Each number is 128 + 32 x the weight over its row's rms, rounded and kept within 0 to 255. Layers, rows and columns count from 0. Numbers have three digits each. The size before them is the row's rms in percent of the matrix's.

# layer 3 MLP gate, 960x640, rms 0.04, rows 777-828, columns 120-159
089:105138048104082138172130144074143116182112101081096179090165129101187123122084123123098173099124178102108149183147170103
095:113141132104153134102147173157117129108153087132094165131122189134059140127139106158092160137126112122090148104168101051
095:137142101098156151155179097194165104121070033156105135127076136107126102120173092126148149164121104128101145127126136105
095:154142083136178179093136197208148113121135086099157127136040115106130095048110091124085128155135083141084109130143071108
100:091131179062158091060105106175100137169127140138180178125095169118108161173137126132184122062127175138168138124115166111
103:133107123158105120201151176057196156121096080124173163106080113128063185151143124141092140110120110145102099078117126157
095:152128087121138113082129190140125119111151104124091168104099161084153171114128100103080080073097166128112099117123161162
097:164147080179148129051124115135113125084151122113101160118119109156080082129158135121077126153076116106185122164102070099
098:143128161126169189090124171109135162170120115144104116105118129144145082095132046133182163159157148106123129121135174119
094:133156085145150131143152127116048156132119106111114151133157154159111112193145165136175142180114056171129112097175111141
099:158143129176097054117041055127170121096125087086128164141139090073130105107083164147124139096074111167111129145106137158
107:134164132115095153144073137112128123151100146098091052193118114122146202205130152131194120127164131150157160124150078170
102:133152135114113091138077135155138143109136102168132124114131124160192121176147114148097127143105050119105177151160103129
099:118144034079144119120110173121128108167134109109138117185134146161151153093111161074175131117199168180173142173181177161
099:171125109086144183123192122085158042186164096061118132101146161121153131116065096082156126133154122111190148115132141139
101:137138096099163153133132143157118107078140090118039124074142102096118176082132155102063161129121162168100118099120134131
100:145156082075120140096117118133066082121169103132100092154109196139155094119169113068121151113165147146135159142133130170
093:165159118166139107156151135169167105112108099131114134143143110134158169109052202093118108138099105100133132152198103165
098:162161052099180160154140167136118126126126142080129066114142172105135107113134191168132145103123113051109139161105103134
099:068140132182093103158150116166187099165155118099169158167108109129088101167135091141080162093127106136145205168180091125
100:074119062155150154108128096131133157099155114150144099087142158139192119101153083140118118070138128178098160111185209151
100:132163137107112117103119202153119177192100132162124140113160147132143147148125108149146072115131131119129103095124159103
107:154129092157135156159146118195163139117108101087146099117176115107141161129169205092123116112168176128121164075136146108
099:159126131210126132064129158163175156126113076108131074176133139098111098127161085095091145077119120181171175133112168071
090:187096122130088103164119124075100083119167147165134133150123111147097104089122085139122151127088175126126176105088157111
096:138079154205141102155186159151144101099179126052163134078196106113073124038133152072140079115138115121126122149154128133
110:074176065124131120148157163080112131069156115141064065169085082188128130045252150168130149167191109175117164156129143122
095:135123116154151151151119118153086052143172135068124152086087102145129100148134064132174156095119159130113152173087149159
099:147071118143132087109160107097108143106165159128094105121094127158137119185113171148145153099124082121093082136182156213
098:202147138171141142119119154146131117160123109115097112125103161087111207081202142133192088111078097145142118167153142138
095:064120129121181179132152076176136117034143082101110095147157076097081202121157117103099128075094137177106154168109074130
097:174141105141128095159148093097080128145135077168139151097126144126117133155122149144134151151130128118096110099158134119
105:152175093170123100114183188128130159147159104153130105170152123150082083116142127099138088175151099114084116132143104198
101:159136147147076123080100110115110160094109136104217149104082082158158134113180088186157129118109137145162141105083081150
093:141110165128170140118170126115118099130115146163078165129158152139098141131114082139120171123141196109161098114098193166
094:160092136117162168127101132130147094129096112163117172182122134132112153063149157133093149184111110162134081146126138151
099:146164132146114132075137112221113137163152138070176185065187082094151128127093101136147060180136100159141121064111123127
103:143117105135117142086103073160107131120143134165074078112165093088095147061086121116132155100135146146086148133102120106
099:147086148075138115107174102171156165105124156182134098060080117067138099145057115121191152136146154067076129127155145139
095:154162062104143131162115112178150080135162129184141106153102098109068157174131123072104146069094110151148128145160124125
103:141105093136146112105185121130106137171124113139088120143096198105103155079173081114146096129168141116164145129125152113
095:126176114047139062140136086162144141082110113129117127161077146150142165105091142138086048103151124170123142153173136130
109:108153130102161168128123167097103107056140127191099154107101118078123135143109183170117117123162125114156128123142112122
101:064091108141125093082113131097120176106132160179139129123143093112160104151115124154144079119159150106130133098132098140
102:159124109113140121159080160122137074103093147079199161103157171156094110171101145071040140054149106128149155109166168097
104:156129128153127107112135125138145141141151098083165130156110102104147131096139147131160129165151141146129148140124110101
098:095165117160108104133184162210117072170124111115089123090137062189120119098134122093163128103156135126136141181138082124
100:127119155124101113168101131103097163142045053134148155076174174078104121166151173139151137142146148081112117137115128084
102:142086176115101170126152204139138149131121134171070117110170140155108127122141144140069149158104162074121085069123082149
098:177157109112108143125181127166140182119131133138114156124061121216091094114168159084133186146142087138152144226148101123
097:172060119162100169164106160131159126098144115133114148100111110168116144116104174152096115137127123105186155113072136138
092:117125091135152086139147169093108151150083172161133130114126147149148114134144100179072157150116184155148118114130102149
# layer 3 MLP up, 960x640, rms 0.0426, rows 777-828, columns 120-159
095:148080178201141129137132121150120158123082113135110070066110129157102149102111128135130130157135081154096114104160122160
098:127102132091139178086117133129164158150069078146148161122132125115113085144175168142150138137098135112091187135096109116
092:110153209104160153106148212154130134124166185160091096128099173137153128134184152100127110133093140172140128129130167148
098:127093116087103133185121126081133105163168143121108125094110116146152077083186194115114133152117167138157159103113177097
098:199119162174153115133110141123052162071070078125132173126133087125117081142108093155149112157116101032094166230100148141
109:124136136154085150119102173155166148111151109095182110116131094102119133082141075112132157109147179173115108100167162015
094:093112123136157143145148182148100116097101161150107131110125124113179108157078149150133166141083085163118089107151191116
099:151061068132116141129180102100177135174133208137112115106160179133088157137137108191127156182156165102149157096175109153
098:097094128099144124119139081128149203073148093111162123120156071141195086127135159113080119071160133099137162130063105109
093:114090159146077085065144137121154135154174134142084158124108091126097101127081103097144187099102050170085092108107126145
095:084162175126142137125171112197132133103093133078112139137158183175146160127101117143115093136106101164137206159056141092
108:108118125129198082088150140132155218152132180161102119166121129124113070109136134131144128129157112073105127121199181136
118:078130147163151073132180119157126113046138072142122131089169142126126169119126127092024122066086086130114135148080111117
099:135168162170151087108203076140129150099140136109135140126177083152126105085113162137099092127104078147129142091160161124
101:096175119131116139158073099078161147161142124092118141113139122152128103118131078123159088108116106132168167134084036116
106:162141075087115181118115184106051124171130122138136151141085125109132115102164183219127103103170150131136105120116122127
097:138107120101154090127129174107096087132166138117104053232098192101150162088128189130099152111128125148129045093153116162
104:164142136121147149117161141168096163105124058128120162117097172110114098088189126120154167123210144139152115115141106141
096:110064123145168179062130125116113174104142116100123166119119146164200119151118054134061156118111128107194180045120167074
096:061138133094014123120210141081157079153143043145114119161117076145147054093138120100141113163132102096121135130111105163
098:111157152101099052159090180142134178140097134152117068152122143085114116126099125156152174136144125153142105110110139121
093:201134129210075048165182073165108127115199111137141103180163129122079167139151070144148144131142155070151154076157061179
103:151125123116095100110115146132129075207144162128113127150192138164143128100129131147125080124150178108140147136107117083
098:093064125097129082154164116083095119153152190151135056112141135143104124088130150097147080117138119146196120141130085127
089:152094029098143139126095136123095066151082166066162085128112139117172104182125104140142118105103165114130113099122085137
100:121149216155119067177133103141130087103100161115139145104165147114139112119110150100143131164164139089122102149171074106
122:143112145109126123104084108078137065135155130135141142067163160105116151158097108143095120032102132093129078106052129179
092:107114160153139141202167107114137172143162143106095138098061077092068110104092127185154088065117096103148178100102035111
093:136153104113202137121182121163138099117105143085211190094112188101163185131175093161127127117139162109100182132096156106
098:157150078113137130141123119116171109118058085115151125117139120147131105132088183107168127173192182087124152098169156093
096:141125134123160155125089096097159108114115091155088097153156100076136143130141179169138176139121164189129144161172098141
097:092127112154139153111122151133134183185181130079177133064116110180143090151134142103108111166137200108109162125075143135
103:126117143140140099159118127120088091077190230100138224171139095107192162124106074118126155100129125128160085134118121110
103:086148162148103101148158132143106139117079160126076089112111110137148097123071103092130087074139061135063105132094110081
088:095163121117171112062138171114107105134183169111173166139048181139121166094196138142106130109116129158149130129106146136
097:102099184118091117096136111122120167122133183068149197068057168177192154136163141130117117131150114184102134138138204100
102:145112097132118105097141137137025187148106087143124120176170167156127121152139143128162142147117079121047130108126100160
102:127123048119101165216075132151113109177090143147111114095137126101139120176126132052090079127109082166141054130107103119
099:213177138154174096131096166113071098111128100090072121138161152117127176178150121104126133184136144087180111083079187115
085:097140185122115108159140061058147201107133142153096109144114135127124087174120151094108196106209104096153113094184136182
103:064117167107146137159095148089111111192114142149096171107095129133148118171134098109126131109131096123125108086077142157
103:133150151086151114159057071132115188124089080139160088164084125129122118137108133108156134124167153127080165132127055095
108:133135063137149086128116145075104135071092139196146163113122109093136070101156149124118079119092136102160139126122149068
105:126152120106117100162065122150166139015168172126156120175120141099057141137125118114170134127137159120148098162090123143
097:095191174140110137114147173088147179135145099122136100086084113143169118173156128154137147142116114191108119119116180211
105:118087096158104104117131115128142091122100173088138118076126111135159165098070130127101133103130162078112193111118080152
098:146117154097107125119113150153146080091121180139138136165067085104136144134091174099100142066142115090129108121158112130
098:165155131155097070121068117097169139127172109085096135085154084099204110119146145153191099094121089181158102082124108080
099:076112134159075042163136157127126141128084217140171102107128076174183105128101130135109186147126133059056093111141141115
094:102096113108189145170130082137067112121124138130098132098070104107106163129113088138131105075166086090057130194113102110
096:105102168134115131101107136153121143093144137163149148105143129170128177004115109109089088138159154100141118170109105089
088:136146112138083078172164099120131140147129173139102109099115145138105115119152054111109137135110115105123100088097112158
# layer 3 MLP down (transposed), 960x640, rms 0.0389, rows 777-828, columns 120-159
094:132125126188131097115118125154115098191132069119101104106113120157122181121154134158102127103061193162177144140057198071
098:118096114065138101086165125096118166131126116119133050172145122139132143175117100207113133135085091151155081119136126070
095:157111122111122083127122134118120071154121135129136085158105137115164145104095118134132098155131184119137162099142110139
095:092105190128083118081142137124170125102088186093124148144197126095118092193107095098156049084178129115142133130126133111
099:121150044102137182107160171135170165117065126125119158087110083161111104037100119145071167144084149176132120141123144110
103:123133106166126178147103152112134166107141097057188113131134101153069144098164128105203145167104152131119099093103095107
097:114117074094095146107159150152139081146182059109150152140055118112105174139131061113127113166077148087147128107142085108
098:123086139068137131121164089131177110194099157135159118158126093057118193070182145123091123158140100139133107108082149145
102:176128108119085123160108124121144153163096107111150096092164115171081062146008157137196136117134123158161112180160101181
097:168107154072116115115091147164168089093060097101191123133144163099209159159118117086086138109136105080129131126154098133
098:119155143164122101125159070113093144121129103098144101114075123163112135123180170095188134090123148096150100109095159100
108:084134096143126100163117096095195126050188119140066140150066174119151069162142155088102121130142126209126149089140147113
106:094067140129131108093117122124074121142112148162083153056104150217113042162100135181088138107079120086124124100101115111
099:099118161087145135175137087139171147117078097073137103084122144139121100120175110184126120137115126157146092126073166060
103:062123154174139183103099150090156091122131131100103118171144166145140159134118128126147127110120064135166103148106141101
098:184168149186123127120116101187119153129153208155131169105113180109180115144136114148104108199164084150166068069120133107
100:140150128115155110060151150153114110130086132121138126081142108127161141110088139148074095149153088122172111223145137158
095:122138156143158083131197123136099096097094120191099139145096117068153126151058166112109139110120105167075091098120185158
100:116137137124168115140110133111170093122111114149188093173094134108108124169164088079130092104135087177163124117114082146
097:116101148139125134162131077084156101185123043109136165109108136119102096137151114086114108162085151132161131162179085140
103:069129081133126053138138109136055103123178122127138059199145115114121112152170113116082115168108094171139130145091101163
102:148174147116139122149141126110103097142124188131116149117145083138178055116135164132143138074136095141123125167191159088
113:072128213154171112132115056096100150102140096143130113080140063114164064134127192164103153104122118133119149108153124159
100:147142104131123132181136141132097090071132151143080109144136134125175150154142139143152091091087069118141091103131124154
092:132135141141146106150158128117134131157074150150151136139101161128063071158129144130147102145114125172105064143179133148
094:178127097080150177147125129103158181152084133139076116123052147089178105144130017162111157137152112141137184126102127110
101:121163116162077168075144088173125142148115151065153127145172163056132076147107157069161121092110149134110198053121090196
096:144057188146139147161117151098100113124131165128114097094140154136064039130147153116108126064104129126145114116143188145
099:083130165131165102073145078101082141071106108179079082122134085144143097138135129122144170110131149145109086117184137159
097:142138139064107145151098154139155154099115155196127136172132170129179138087148077135181160034166115139081145127170136097
103:169184081069149154119125234175131103124112077079153165148105169094126095141104102116161155144121098096123094104100121094
099:145120090092092089162081169108103082092076113175139160187190152151108133083142156148128110105132143133144112106133056181
105:221077113139131145172089106095021091087158113143123175133138076113183091145199137170137119131121165125166176114128159113
102:102111093134133147112142153165126110182164151141160144178135203136089153094136079081136174119123129149121146189157111102
090:123136111104139169145137140141197135134106149066154116090174120096121077149098096132144101133105100104072130160097070154
091:126170135098114092118148121189159129170127135155131145107089109084139125134141142118108092121134097054102158100105173110
104:128187154120103167114127076126068089149167123180132133171074173172136127134118190142099115141146170109137122165095153041
102:178180068119139167046123092135112146156123123122095162116121145123069097168102147148163157096152155123131092155052097110
098:140103152234143170155076122097131070115114097126135113117109079160136168050115217140100130063162074117157132106090111143
097:142119063097129109077071200145188097142117087108166199146103169085120188142132112104134080088072116115130090125054105094
105:123069166124192157172154092173142127109124129088154127112121133135081153094200083103134126167128166122140118152146147055
102:063098132129123117066124098102095160147179162151155135134136140157163118089111131110133175179111045149120077092142111121
107:157141137121188144110111151109075137120171156144076137128093103077141113200139164140103108130146162120155080180163187079
105:109069196181148115119107117086130142075141145118145155207137115102119104211103152126150124151092157075142151076123137130
101:156156093165118164133114160167133138092121113152195176133117115088129166099135107111100130164134163130146198122133065120
104:170138088077171232110080141096143144079152186104105135143129190129077183108147119107119120222069114169176169138127144163
100:170097103085118139115075169204171132103104107135147152062131124114102157139205164150177079185146024125120153103115151140
102:135115120144090133133134143075083146124101121138124124124158103108130133082087127190102148070087089148108106150143107168
100:110153160174109117142102125149113080130095151141166157136123104136121128145108066131170119106144133092157117165081140155
096:129146111192087141105138153113118108131138196139119161113123150138121099195120141153124098069170130094115168133108141135
099:110066142142161136087176128090134092100120090110147123090153147092138157202091138162106105112066134124129156117129118207
092:115082113136087122071119142161116082142098153133127145139084100124106109116118164113108115074119143155158174164121147098